python train.py --intermediate_size=384 --hidden_act="tanh_gelu" --qk_norm=true --bias="all" --parallel_block=false --init="normal" --lr_head=0.0101 --max_grad_norm=1.0 --schedule="wsd" --max_steps=4041
Each number is 500 + 40 x the weight over its row's rms, rounded and kept within 0 to 999. Layers, rows and columns count from 0. Numbers have three digits each. The size before them is the row's rms in percent of the matrix's.

# up: layer 6 MLP up, 384x96, rms 0.078, rows 282-350, columns 0-95
# down: layer 6 MLP down (transposed), 384x96, rms 0.0773, rows 282-350, columns 0-95
up282 104:573501477563495537473475464455525511532543466533421458536535493515517487513506500519515429490552487431497523572531479491502554470515522504427427476439440515456497509558484442536427529421460582549494468527561459463524454490482549456503532570480500574573509514558495480471532489529453493528
down282 098:471480522434520429499513533552502473531428522485531458436469546573528548574499536415441511501468547565536476457481576518507469479448457458560489535549531471428523489561549470442488523523485421476465502495531514471479520461537524503531542535558495458443505512479542505549513525460524509412
up283 102:531554459446450504557444501504459440526578539528464466532476541522606505505503525514510468480593535531460552505464501572518502427495487446460457591544542532535470518469549442491515473490516520516512545485509541485456472503461513504452487531508525526454489508510476529400512431416495500430
down283 114:460530513538517485438454474469521436521496534480546518467447454471461502511430503448567605491484462506469455488511501555468533495605513521571545540523410486522489477457533560503485411503496529538482531467476617523534519499509465427513486443567454515510518528525465515471457515517500482526
up284 114:445517531447478472461454428515425514485475486482470446485490542514445567553492515444458583481479530484486515508565498503529420503490546544522530534451557595524442456559499526500537475434503487544532518541448469472538466428543569547511534489437467489512570472552505511508560518486519485451
down284 102:583528510600481487394516436504501456478456548487489545491476478557471451546472451466483520560518517545473475517511461514466511505603512457493458520603484556514405484509479520430515517516514554484479506465466469534530510451483478503519537506524552481475452486514515465533461580480535441557
up285 104:451453461518509442533536589462560523459560528467549569431505493505485514502485456534450484516485502491424498555471559525525552558497444451450549536428543567531501477525543536520466506538476525505504531515470524475501468488509476426398507513514593477530520517438485493487479500463404519478
down285 099:497489494524524547583445474545462469545466442541510473516444491552466531499520474446472509501466526482487527482480526464458472456504508513537468480445523556497462537492503370440593589492488462535473460516437470522432549509538511559588521424481484580510511538506512559521496493477545502524
up286 091:444536467516499568524486571480472468543523522633560507471526515475399475507490478533533498525481444473444614505514521427532518491533535449452535496527516496501501458516496481488519480445509506469581477503510512405482523450501543456501530540567473498466443475480467538428498522504568503520
down286 089:498508599429507496465523564495476508495499399527463466483476501551541513460560557444531508532473524559534455482487487481529506458492427536467530554509459475550509547489532452443575488519551494508593552457440477509458500476475465461531508489515451535523508451544518585452448505466564475458
up287 093:501459452472513500562471478498478477564463533583439496499559518491467467452428522564495462466544519518447506463495496455518516512507516477475508543469504577477500497572496552504532535452486500436475425554506473452521571457522468432498484573593490492532511548492514477391577463484483510558
down287 091:428485537485522451502515529484504479472476522512526565540482549496519494462502512439496589527492468571545538486454464580543524546515490476495473544467529462564429502522432505486573523486438503430529519545411480509484546514495402534509472427491492480513558441456501458558484570460469552492
up288 091:541569467453491503480528455420477523552509496466506505511497415512555561532492600480515453454395451486488582488533468520552529521520445491465456521488558523518459492437470503531490467488552513497487467508506504476437516492518536534468541466513539436452497447551580522505427559526488508570
down288 100:475459532523495526535495561530532461463506550463561482520462558480445448490471412524428518559593560548552504510478510495450464479514527562549531445514442434484498457527582440457552495494505484531556479537444468492524491485505484439531463459524466586515528533496473503486502438502561525444
up289 096:526534510475578504497547498503523546469531436476450432476477489519429509485489440483452453473458497442489473503462473540569514548520497484496509519543539514445492475515528461496480433548523511523506519460453475419481516536472591512568528517653501401487494479544533537499506520522439548490
down289 101:496554548514506542472455556561517530416481505542483508476486443493542496505429517433487495524493520466564519493439614405537519578509509475511545442520434489493467450495501454502475580447571503481538507516454493434483463478557502489493499420502463550469509493490459579526514498541538523521
up290 113:485508552566562525517464470503469534526468452516442607528510486450423546437484515495476453532532512507449527487479539485457491443493499455542499527542457563513516554495464500531482512482512575455475431507422515503486402520517522509561459520489518500417557401526476503481513498579539506527
down290 104:540487493435480529566467486483492432547474555496490447477455560511514544502474488458529445549493466496494503593533525499483502505496469455522449497439529577506499523549457462545553472516388499536535509516511467431475501451488484571485522450569532518504520528544614531504495446498487456413
up291 089:497582485508505518523464469504584514447473466481529516557471479502411468410489572458532437506465535551464500539552546546446534461517497432482490535560487566489560496506560552524468442511452437511475483549513511477490547425486522525533459514487569539489484518508513538412512519436458487482
down291 088:524538456432495476481490551486517502524492518493505464521497484456560526461560480509498499505553480427495511523512514481508495545543532589433467438628525505463469508505489502499392569507475505548502433523443456533535532518479534492438577512437543479504439458526439494517517491478528439587
up292 097:542495518418484501424482426553439519475485433536508487417536574419546538482513509472502554522519545514534486474472512523562513500551433518511487435526542504578483519487502448526529447531466473561555478516500545555558556393529490479501546545477464477478461525469484532446465518492491464524
down292 105:488492537504461505502499549519503515573434553479568439562510583487494420530501513450440459475485470564498523489522509465492474489471525549530489457500466432401506486539463453491510596503555546518499477547506402502517489628484516470539511454434510495502465530519469501562520511515490468483
up293 105:574473540489520485504483441459500481432442540511454460455505522480513479470527570474492470509487444418518489559484522496545520441581499506532468397461559505536554454499470476543531530572586478486424544521461479565559490532479508532523553536476458477505549491497457552520484493477460562448
down293 096:504481502510427502591565558515514523577521468448542508500494364506472538468456444492488473483490509475541465454485513448443506571420526470510499549520431566489520475466477455500521529472476518572481534445499479531497474446486537462498438520512508482514529498569569557555485495484491557548
up294 104:466512572423586523484542417508503537450471441559538482390521504501471433530556459496503460432526508529481430487502541526427526503533564525477567525433490530452445516514509466477470507615514471472502501470554496437472473494516538497507509546520522492534527533448512527486497511486541546487
down294 110:425479507570498568496421542515463490509448562469460477479502557468478544478536561528532453543487430456568516562471491472492441487573516592502471490465495522533493444567581482430445528455512577487546456505509520527478481508503485465513512516507465506505460516537507501474545435519466417537
up295 095:488500477454487428525400504545488450582527431467542454445516486503475477543464516498509549542445453527506513544454498544580560499554520592520542505522435560510511468492456532504491438467436448495505470510438514497485509456517477539497506526580444501528506542445492543515505445482562574500
down295 107:542495494480528527484453402529577499464547520570484540534468467486373506478440482461457492519496510450490465525492507535468466506517514564484513463523483523462486569492492502537540466521549513517466500485484455584523481523448470463462431520524520500480571585532438599442518498546568506486
up296 117:520531399444513530522427468552581502524518481494499427478564510447516531568488496505559522575455553529449516508507535483507527416491503520431477588396536541547454513496477497525446523471468445525458555491555499549561521481486496510486487521503458482495585479497452468492502488482511468464
down296 114:573486527511399489508474545462603485480516453602517527509545531507495523475451451537451489559492482473510484587536579445440481488543471485559524462507491474529529498487505594546477450446462500486467466577504490463477528530464476555485484479524445443562498546502485449515513503472522446490
up297 110:546548519411480548468490485482495512453471488490539503509501563530569512539531528552446568429508471504576469540465507501508475482456554480497523458491587543483490514503473443502532516480458551536446442447537524480497502520493487524562453557391448505421497465497476499501532585474555440450
down297 098:433468538451511545574441482504542537578513501525510463501479441586466492474534535497468481457480450435530512419452473477576488434423552550550495451460427502497534457492555474425539529482526530426502519472526495504472506479531518445551485563490534528514545502489524495563468460537498536527
up298 104:483496484508534479526541519488532468509516526549511547495477494507527576454593395495481558514463437504513471499514498488577521454487529460456519521545508494448376450535500475493453524565568437442508471418532484516539420517465539520489525471536511454440465506539495544506535581480518473524
down298 096:533435416481479458457504476502448530532444512491545513548569476527532558542469527515491506521478569501465515485548483459472461545540473548422485404464590499493489461545452517499536492487461532531463516546436556455512556460520524464456533580527489521485550484539463431444460503499453527561
up299 100:532432524485499445553537432481426534577451502470490467413572507478525539496485511491544529444504479464510560550462564556535552503473519494491444516539502557432541511537478455456510514538516464403527502485501453448482512464500511581608489444493538483524515500472434499494490488492487557486
down299 095:490600459448468560469523614542605497466526495488482472485547521515526436482448520499500461545467579476546508447472536520517451475532504436468489450466497509549459532503545546461497540468479495515567448448485577486516502528442582515486487465472514463442470503500455532471478492501503435542
up300 099:470522482509511561493413487500584579498537490488537424542463395549551499499492533449506412504570464473468496500496455527554500555526471493471463478499510569573498554558555487490426501518545519527452508485444506462526570553476496446535470516446435487507505511500501491492466420521483475501
down300 097:440505470517468475566539459522538498490535618499500489485441542533515508497490476537517488532522509441557494447473474469384453498508544486509497475527490470388467482519541479485624535510570555485515466495562514466479449509521497497556514513500521509526445428491503507445524480434519534566
up301 094:476560560464507479480533540494565496495502520475599513456519502526494533400512447433509554583436520440552546519479482435526501535457537475494502493501491503561472528497471446506478414484521459525507512462500508521526468518446546578438451518522472551496553479582426463497463460537495557495
down301 090:518425431479448529517554467544454479545494452485511484593451507481494428530517539568457416434502458532478476531539552512468481460568508504543521519530482448513525516469531536444513499585495571481455484533497518486471549455538464493582498547553507447484414509520570475491501470474495455502
up302 084:481546498583537499458513483461471505562495521448498496465428520411469521518484493556602498385512509423537566514497454540503504464491491518505557465476524552517508443542510418523466490562552481476531459548526515471456487562519500543482446499439446574501521470530532532510494477507470541454
down302 086:461567473463482461539553476505533516463518518478476495539489470555570502553443533446463472577533465574488456512506528520497493485551543502457481528494458468491516490549545568492489455510541539566476546470437445476487466488425409500564548485568527524472575488435406495484469507518480492440
up303 100:533480476501435537477486494525535434518437499541545451508457539452514457497593477456496538450478451483498579611535488548525476491491476567604456517465485471495482464516407438550498533491552479428504510485529494470489546514503562436542494451506495478550470521509466511485478491567486563489
down303 096:496527547431496437474496493448513518581494526441460576461528493528468562513505491487511436568549512488525414497477514502503486465477551459515672514519480528473511508431525472511463501465495486492445488487470556540506454506452486530483557514462479546424503450556550566515473512464497514494
up304 101:507467479434536455563517445445440557483506445437532532524525559542490548454574488546456439477516509445505476507451538546489467430492557549453573524501541505497535509490465516584441496506517484468451553529513543496558485503531539577515538528483456461410502505448476541470470478520435516482
down304 102:438542508532525507605492546519531484579472571520509451532518536479490489506459516467509487537510501557496493517554491519495531483444495430506467469496453448521534475355530508407498506550488551461516430489458444497507546599526486547465492489456473533457529432524513439530473516510497534496
up305 106:526533477418499543485428513499450524523470461592495478443476495503504456512554509504500544519480557471456538478469491502537532463443518504497492456465455512468472427578514472576526450533473533591515484490502567465477524551494462509512622549555490407540504483480532432491475500522470555471
down305 105:534596527504417519452506470524513524512509486416464480537475489538531510423479525457504515448487461459478524460512493442488430474514500490547489613489453516442542600483502592422511480499471497522514467539497487521494512517527552486505533568508553504410496483531465454577515529490524520444
up306 114:542485485464516493546457452474451450520526412496568470490455512486546505556508473496465548568469534500526513513463505505524463615489466475513471479463490502477501369537479427554420480438514503479584494517534485502491527516515439507557475565514524530481534427500466498519525530449516569548
down306 105:488542502512476483465533499523550571451504585485482507501550483499479518482448517525528486406522453521482519517498538525469524372524534508498494476487489551519501634510548534498606516513427456494452518514492503466437482506480559485412554466499495489479465557528561484457460479549486461473
up307 113:542535532452532505538478453495572512449469467527474524477485503482522442479526534513447518570532517548455484527448494508554500476529517492460490531431479497496431499482500517565483415403456490515546487492443546479447484547462551496510493463515558445437596421531562465530570511546529546464
down307 113:471535448398500533494509522484515479447481540424455504493516473528563560509464432471493482450479486510534499505496478517453595521511484523511508599509514474532531455489549478469463396518482541462502528565549483521471504528609459546421527556490457522554438483533520512507560489468533466519
up308 094:511525479465394529493500465532523458508500490514524489469514476525475518488477507461432505496532497487485485547547503459518594567433432480516544491464482454496500470457501485532460566508491432549488562483499589422492506530580531547403482497517518547428500521487529448502492612538457530539
down308 088:506452465532544514498523458453507529517472519547526524592497513487520503443514492559488487521467481516555550448434473508507455499544558463476459488501483467526445517535440458500495508525441543542505495524530463518523535516379487549494529486442468466629484596503460463573469447463540518445
up309 086:492506484496451510563485500458523550583486458407452462468569515521485499487530454473477473522464494470533525536517578470485443500433577546472468574439577508546475445480483420522539526513504528521478532536473452470502447514505515526514460520408530526554572450525476520503532476550474571477
down309 087:471467460453510505541510422533449467581531485485494523535448467499511389508515573524505524437517501518481479545559450535563517565471435452536507498591501513461445538434514464489477501590524495492508522472471561561537497524496482492509509434594466538461429515539515477514464512473491532508
up310 090:534511539499551545515549490415499495514497444550468554504542458463509450432497459499539446539520506477492576473485513530489584568513504447496442525490432548542581442571477492528421530529460485486480533550549512466458496526543544472468537411479537487544425449505514489446468525520469507475
down310 085:464395517543531502574524535515475517481514485490537490498450518459493490467498535557472509483486489488493454566525522547449476462524528419533560452452468463449492577526494557474505465466514532460464530385439458576569540498483551437552510526522490516426554489505553547513448484474517535514
up311 092:448487492545490540518477506528558574503475525526523567508511476465540506395480496569456471527485589491446540509476477566529565484544518484460544607480521485480465434520454470481503454452505461515506467505496561486494517434498473454498480482401487472464462474498566479482544580499563453528
down311 095:570528564474476483502519501460535443533504458404475485491505464468523596564549511465404527492505445512542483445466513465423479591440533470516466481550473500451507558501525556498538563521494554509436551532516457542497459504475527458505554496461485500482493528514525440505458548530550452464
up312 092:459551469446434490505520520489525551494499534590560518515472553454471529481431500510579493468528472460528456486456487507521478498440570525432562520485548490551473468544544469446476598479555551483555483559469519474503516499483424413506437525442445487505454522530496459539563524489495499499
down312 095:615512437546560478482527443570553505476473509452474505516541495534484460518513496502391563507457560520481528536526552521468472462482447447509418534497517510483482514480464499519487418509429550511452530488545512459468491518484520543484488480460479491517556508449562449448437561542525571529
up313 099:554470517511491551518514482552475538554556482542561471411523536466419552461455490460562472568501534533439558544541555494503532519463498513531507487503520510527544475547519500486490481522445471396480492481416419475505516442390503506510447466526500568534462452505534512499436483505493487518
down313 098:480525443447559471432401516459594486516450518468486570519460556473512529495592500537546478509458469528522550442484481478509471492486434492508520495505547427466545494517455525506425495500425483565516446518497565483455527570536510483552522491528525529529478493435499477543585535456493513497
up314 104:549538551593463482497490470521523492532522458559548516510536557542388503501463485433527504537440511457581508529546554532502504485512461520476492513535446539449447446605478523435464478522528496505491509456513502459499496580479511527515498498475509524430471450437504424491533503414487539463
down314 100:464535503472466545539498553523533545528467523528440534532482555464501539565502428543504464549466510478485566496510442531517490537546489554513474481499495470558466469445563480557530432448521489552596486470503438495526518468509446375468470507499516476565554487496486400472491446521500454502
up315 093:444519470492518408532461461507527513484513556491561471479534527454424466562520535495444482531504441456552448489541448562470505460523512544503503493453506506505475431536478553534443563507567519460516503509563587539500503548488479527570496469572420561459491490503447443464533488542438505515
down315 101:506638527477544485506513457494496465531475483513492594472466536542533493465486477485570487500592475500542423525521524560499451525545557502495548496542406507423454483504505559509528462476485443493495479523545488441504508460524449513488519473453408510504494440462452505585503482518513453522
up316 095:463496484449497490583481441541548486581452464485565479470532440484452523470517537489530565500439514516408510506495534527451518462544472518494526522559483496512513512500453543568498526517568458486484533529479553575546424468480392492466526532516431515517389501459502522474499491543543501509
down316 093:459538559436535447474508521461538394477502542531549497407498521494489550539478510534467553498479487469503444430514533475500550602485540524482493560495478498491423568552582500486485469475561441482509541456471497524490494456488476501532501529537490555527442465481474594488447536542457495521
up317 110:571495552503447492467463449453542497464464518585474463507444550494441537554532532530463484485485463451537486540590492451529511477468562478507476507555460516461464478491520460537454519464494524448441491574411520508510482480603534559465528520556524528424514439497522527472485544546483447522
down317 119:455450557493524511498536514526478472476480531511501428480440535485501525535420588519509508539489512520513467439537511478497531516475505501501453545523439494553500524465552547448394514471480496494557444511473525529536396461560445490466522450484467499585529427543507497510551524602553460511
up318 092:492531528442504442471554435418472504490480446564560456487480499488576553541505515480534502592535542516479500572436433479471509534533430540490525511462492507452557466525501486507448395503529467467504512510482499494425451514524517501508525510480501513538565548509504615461516503496458512430
down318 091:451490478482512526570478522544516513524465480528459538539489519442533400488530425598441473500473556424491532537521512500517517451542513467545448499479513471567421538449542506463480558455467439567493502498506539453463489489503480540468557529502536436491498529501478541440580434537524485555
up319 108:521504514448485483419544457496500507525478480432461530487460532498485505486447497506539572487483461544485452466588518470508523492519583555497555588471547525543506412550429423516481510478417528550482493501475463525556484489543531486558494476500571530475469536430519524423519532496497534431
down319 103:645519514554458537398509567483448475492517481516525583498521533507522460518535527490497495472421500456496517454536423500463531528508552519495523476469508505518450498450521497491594530526425463552558497485465450511554529502417483493518472470455439471539508523491470510499516552500528435458
up320 107:557531491461536497457492548523540463542563505589450521480497445513525586487500398430477530444493530504439469472555479526538535476474472404442532435482543488493539508556523495509475490485461474518512512520486532506458498556464567493428517426550471505494541529475433539459510523494472575529
down320 111:587463489489470484535537433465370553520471527518510537529512538496515475502536455474542490456527521460562614442489497451464463464544534464509510557574448501541444476459468489530498521519504492488481448504478492575446557486499541577430548514503493531513460493484472503447459518501568472511
up321 103:474482507545534516525484519538507514498483440524493515559532525539503588483536548441518464516527417496477492478494525562416500489558417545477490424516482519483565448554503503589497500536518506474580527520488475476463474533447505469519459475506516535490522587479472512439468404444436540428
down321 102:480449516492495522532537592527473479436480598424549508517549439499472408456496489509567532540451516461515477419495489498540426495457494481487527524563465491522457504504493483452465474528506463491557440414516461457489559458533531500548530567486563562496538488487467521567520546493515518531
up322 095:466503441451412524514490500490458460501491540451593464484519446569539410515481548476507537485510494509468567498533498558496492483512480493479564536518518511544436505472481438497480627492528496497591499498429517438519512510459467452521519507512567449491493454552502537529447453545482489576
down322 090:482542507523512495501533540509475514520459522515496487508506571522558577584549517493538471576518432434596532494434462484531483505488613414512480465461501524463423449470430507495466412540505483473458467521516493535486472506537503536460499506489466477540568484421534466491496517443536516470
up323 099:556525493445500495537458491524477450507486545479531489485481449403496598536591498546464460466474463514519522519524480489545511439549435532544486454516474525559451524482539489544484503459441438490461434499530518511427462587495527511412526573536494545487552533465444533507502515488521493569
down323 099:551519513485518573498545499470423515499527448542437552505511515526473447498470512491533493492559484498512482523449544439428551541519564432485448484566468466486506488459487523484533449588514423499544481514471512547495536506449391534522482476495550456530478410492576481491457515540580491478
up324 095:459504477592536488483516538435537535569484524501466519433470450469590514511518498519449529505507473466482480542517515528521533611543512486435468532481505527449500549499537436538429440470500491509501529456480465506449495536497521487497463455403456489420560489518580516520548520582464503532
down324 096:529493482424507492514532495465492528451506431593491420503500517502458468521509480488536442459557467525567480546488525436507467484546463470547459480547512471472545526537477477482506559585474542564502548486505492537555440532528406459538496508446529573480513453564525437542444499507467485427
up325 102:486540459493581403575535495517592461504512449495569473476507524503443543535541553432522424550492487471479541538500512517418518569545453505508530497489437553559447508491516467519505526506580467448525516506494544491478480567498481496444443487484433477444488455461508504497472566467487518526
down325 100:434540517435505529469408509560478541509512491471495477518479603486483507497483474475556447497508583467442524517533457553539484555528458495509487511496534491589490507429502522387471447569491521552534497470435500534459489474582500552529548445496502517532505485508444477479517431539511479454
up326 092:517483542493521479573509426537512539467509491519487603510592510494486584446493525454565543457466443470529479529520545529506490580475535443419444520465507497493568445484525502505483453483468442458532521457480484522512490560459529484447531517481469490448488550503489479402513493519475544587
down326 085:455561431457483590495510540454452440494533510516489504528480480560548511537506485547540443567530509527505512491478502449510468451446536526470478477509511424556527521530486523503494403515574597435471560499517494509505481499503427507472546518465552538479515569439410488487491459450480491556
up327 100:395533443561500445484470533470460516511410547439525476460494492497508511464535508462481546547453470491515529471528537478488507501479492483502530550506443516463525468489461506447492516550574540586468485461501522523430461511491529543544550524480545548560497533554440548418583554502497532423
down327 094:506531537533518498463577498529464493497501452512532513573536529423461506475478440390493568501528559516449525501434545429506544477559539441515455487502506562431503444488501486521518440471522459512528557503521515522478551536456528500503466457485537459511528558475490577393566494512481491457
up328 121:469529451484441507485521449499510512495544597470542516418585446457436472485508486468467502507544465514470470494454468557574533552601507499530559531492487429540440507500492438498494518511488480491541527529452508451545575457511557503540456519565536466518505517575485462445453498443478468482
down328 122:487426454475520478490520478503435547504544448486487471464541450474532606427564558508545442515472494452566491490463470475562466491498468512537516421545513432498531476552458524503483513504477429436518472516430453557522529459579496504473522529560512539523478513446534538541481538512482529578
up329 092:516383536572499472527511480519431525540510484482572519383496484474494531529487497519563539532504483482508554519493544485523478458455556503554548473528529463590497505495469471565512535483473552479472465499429450469507438504446523465532510566520457517435518503473495480444496573537500410527
down329 089:473575522440506481540551503496544468516567434516474494559434538526480480491522495495462487492466511510538473529490465469565498521445464592481539565335430499493590493481534509473515533515484466516538478520469550517528520482526531509485539464517514516449434538466503484484527438436551470470
up330 099:458537504448494508469452532531566489502461501470473514540549526499550540527419558506579610505456534492502513493521414425487459484427442515520557533482453537488527472464503484493499490482442473535504455465387544544483513449467536497530545542570533545464525503481501506409534483520506533499
down330 091:524561468562533464485513492509491510549480544468519480489514587434423421479512463492432464520468475550477536435558513528441474480576516513474449518476436514485511538534557451462513575484528539503475420544515513549546504538530550512428497427476540432477483527471432504459503516480542542524
up331 109:493497450458500560473510492515523539448449477517468505515539519481475514532524575515561478511429553544550475548545516585437491508566456453456543494581479466447523465561515478508470483480508443377486511466574503506386498523459496441522478481517466522538532501437511511474462541544508503523
down331 102:542493494460528483443530549528451470548566518494470440499511593481479452487549458502581518515555527479503486471521463502477525509550513491515433520528552467491527458455445527382496560531519498483444456562567468586472514468435436481503560494457511456532491501450544438533529508476486486555
up332 098:575482501497579486540450487561530505471518495542488484514505518512438506490500461495456530475458456583492544439491474579500580534463450418513533570527501589523524496502440454518483480520411471511486448519483500547506437478442492520434582516469516498480457498526463571482489558442524486544
down332 109:549480454589503479541487476546475536562549478452544513502541475458565429435482417484582515481490597417484464438469523481499465432515488483534519530498501493469501445538480543491530450464512487432533444493449513543538519576418544510500551547494549492469458520509491495478529523527498510543
up333 089:488431419467497514546486446493510500484450498448397461469510495547427496527514476506475568584508539573522538565476477566543465457510585528470498477460514609504501450535521550467497493527557486559490452517493499424509546455502573475517475503489452512542490469483463465542476479514526521525
down333 089:485508524499593427489552524519436518442508509486504521490476447507501564456454455540568499435458522494417527463484496557469485578512557493493473531519491529466447468489499583490432587417530474482479495498496480522533473519580486565414484480546507480497447524496567518504446476547523526518
up334 115:438508453508561516440470530508499508505473479527506541397435515451538531491510473514431511508473502570480557544479565488461551494516528505472526448476560505568518492542475502464515528427433494495555562491473523465509500487453518569470397493494501551501551435491506459526403587532521524510
down334 109:588490492468518502495466499568474547510489544469526453486459526534519467536547555472486487490503495537516554486374543555500454501534522467486438450534528424482526497503504463481598549493491556466502453503421537492479530445501512406461530479478460598468427523469507494508525556469529526536
up335 096:513545496516490516559427460446600548578485483464459499439553491483585490516502483468540548482488535598547500506502505482494466454496412498470520534555507522526493507517483476505512461497441554566526433480463485486474502409498482438439424475449472502501552463482524553548514478562500542517
down335 103:630392465497561473428456572483458495508490492504553475512460474529473506477510495500536497543447481442423521474508535567523545503492560513533507509436571508536493447478532530501496525524539504450482557542557536466462480553437527503453540484507504459523527488504518432509412491446500455496
up336 100:536502523511478510540436433488475540515511482415510586455464489544533591505514449485506489491448530478537509504436545494496530379516563494464510492452467536528495504548558482477536549444494501536528504495503585472417528515503433505509394494495497541481519536483541493443532483442570526508
down336 096:534496502492591415467510566404450542553453513495491458441507525464441510507559490451519460522504488487518417478472449559495491479525523512522481497488496528459580520542514504548569492446534456503501560487572437488419551435513502474476560445507535529538537561482490533542440500521496514514
up337 107:444486551492513518524474509570500507516505475483567584545497482516501491518453492477503513540511501556592499559472526615468511492518431501413467507431511485432415473500563523541436510479449458530521453456487520486455461550456498559509517466460465496560535572519475512526506486447519525431
down337 107:515581499511574536421553513497477524524542457502459519524439497507517485502445572470454539524464538544504460484450487494529537439451489456499458486461484513511570484514507516507465529558442419594529449462464507531542439468551432468534567507551488533478457491543530476543421518510475568484
up338 097:421419499479584483525518523591577540436490467493587498463571499460539519495498503540523530482498473488470522546460423500484517521564495507437482425492570488441470537536486447534494548455545512512476450569503481467513472487487543478526517500527436442543511458433484578523510499490489528538
down338 090:416522513545501518422543500492454516457473529492475503476563476487405473508468581494500516507461476513567506467556557568547578526451492454533513550548452500415513481483549520467475512511543535478506573483453425523480521551474513462482508470443512505488535400536522523534465502442546527453
up339 096:493524519500505476497516512477478499498481524590504492529459511449541484567474434495483524406461549539552575555518521487549525462502420475442555499408552572528533513559536518529536484466483522536421489409519525457463442496469431488478544493452516546448501462493478548493443486526501519560
down339 103:523548520495514475528584562488454465540531468519529564475440515489524495477496469456439470453428466460510528493488519515408519436499484521515495504495550501549487542442456538547477526488520465539456489537453449564443526547590443574436595513537524506431425503524489508455518500522491511537
up340 115:510527496490439524493510513523476609464446431496439466495506531467564566550473551461510528426512456406539534525498539516529489519584435495507550557563501469426469560544530523433468533477497494536505475438455437471544482518486564490544468501474464440520526525527462533520464512486509535480
down340 106:500476452516516511451492569510503527477528481485508427560564508498484540552454524504523526474560480527494544453478491582521549527458411427517478475542495550445516406527526411490531515465533518458583458495497459546551508444443488498500488497522438468481434548524447504498519499508524551594
up341 096:391556534539471528565445480476529550505463535478468558503568527546500517507499499586570528407482531464508476494603489537484554501417494527510513461487497520519446466526487462509509527516519454498478480450526496465459503441510473433466496489467552553464485467487421571470512514536572541493
down341 092:490484484466535479498506529493508523530530470563466392555501563487565521565504462506541457451512453513503470406475459524586510523512521426566542515514432530561470489395572528471534476472522523513517531457488488485534422438520543552479534494496494500515539506487510446553483480529442436506
up342 141:471466542453545504461483557504434424536491509502417491520545502495563449513400516571538456551486473495471575575494498515472525401489500491485470501514472502485508466529412512543481539458504581504485473535505511539472477504529574472554478540514436548536545393547498510467509494496515491499
down342 129:534491455472476506550487469476581536480468559520600527458437533489449525516562520472465539496524485464608486464497579457503453580535547493479519491490561484538488547529501406477482457536449481460504514478422484464479566513449469507469500495474577459541451559458503467472470478524517510495
up343 109:430477507475630513439421529504445483516480491545495472461584434487511463495523475513556441513510485501507541486454519537490524507544477478512556544465574502558509435515434455483466506476439509503505509493447428462470494473444538511510515480629510465546541495496510476532495526534545543547
down343 107:493553514480528481568456483529513568412501481501535505522455495504471536530555571469474492521473505495500441510522478512501461506599516541500496451506481487553491552480589477513514482420501547552486516496451474459476500416454490483432413551524452457415559541478535512424520576469530499515
up344 119:501472482485465565523515521500557541418522528476476526509563515469465494434549538557409505548470482523534494532492511473435484498504460493462486546559549541524475478528480494483508461505471383569502435438477485474524544518499537465540433521435537540482589470512426525468552516575519467476
down344 115:555473511500482478517534472488613494484504450519442421470548474474525582467507489544439556468505480559546504540516490485473469477520456529507477544551471507554513512480491506584476458517460527513478451481498535466567507479349509445511469513479518566487513450511566475494571544433511495500
up345 096:492493503485481517503468520535419547484523506556450550511473576531522462523429512507507533546511476462535459514623446486532481498508538558556474489460485582528521443492557497441517489495474480562488523460391560453493485493523522467476542495523431557529453459417475556485432500515518504481
down345 090:446490506491524551529556446477560376499440513452505446514487453439544554530435523505558521435499453512512463462464562524476538483546503495478522491531498461529459539522478465566512517538514480423567512495504495559515540513523502501515445476506513447490552512619508491399492482540509513542
up346 098:481491464507546471434397548516571467532524479446500567463472560512485531457510462472471499466562527495522521502539445538490522502474432498524581537486437547554435472462514488590469563475556425524489482496509463475476493482520491516483551491497434492491528458485498493499573608543465447519
down346 095:537433498452477456558463512504512568453532581498565472483477466488446478465493559477424495584498515498435515538444498448510456536538509531477501501546526519511454509528454513521579552482470477522480488548450542485553498542467407502571523486530565495524494582461428516485494418463517493473
up347 094:524441457535450526467437469514427468535493499441495537452441483569448515451478568493479432483505479478503509547491537566574463478452463513486478550484489506503426528549487554522480474482516559501547466489540493473452465469521464524564440500474470477528563602544539580510558513544522538458
down347 097:596504518459531477461478524550493554500501495457527466494487512552444489574502500366493515527506517539462530460499533477473463471531576463528552395477511521496555499501486521511453537473404429484526491521541489509479475541526527496478542464551436556533495448465533413556507525479460519532
up348 098:574545518493552491541464422566472550551519529576514447483450477478483513531500567519474459531537518497459456517469523527457451456439542536496524538480422473535494454536505550438501535524473484525522548466522473482491487541500481444477531507516517480462502399485415482471503635488482554477
down348 092:447531530555465502473533551478510527411505545417479487429480497527479465531505495560514516535529506538521584525515427491536477497557466521502396527465494423437481485460507531560555514528502495505487494525548480476487506523527511409468527446495561492613541419520462478558509498468520479493
up349 099:519486541577493467480488527477406502518563569575495433534488588475529528520448438490428503498527472565487472500570502492487482514426424539456519565487509557475467472476503457459515477478484509517449467485469545493440544517509525483509509564540493537559436490474495518435524524446555581503
down349 092:510551467467516552588417480529535603542434468504505511498518519531469494497538521511430499446460524509511506515557498493449371490494458440521520444535524531489513559523457473437517497544521520454534461514461451524532478443497500529498526482510449526475592555537492471475483552466466456574
up350 104:524453488457465456506533470482453434481528470440499462455482492534494547541495535576517528423401586515478515475555510517465534504502425542442503574548525574600488440555541479470570448495462536489513515473495558478524469480460517507516555519525484493528485474572437524496476505504465459504
down350 104:495535517436539521508561529476413529494410502484517465443484445445458457516502494429510492477507505512488458542449458499488574538505490466589505500520531504460532526493484534562508535562558498485513553519500500511498493462432418516564489485592603498449476524565501413498505458504516512455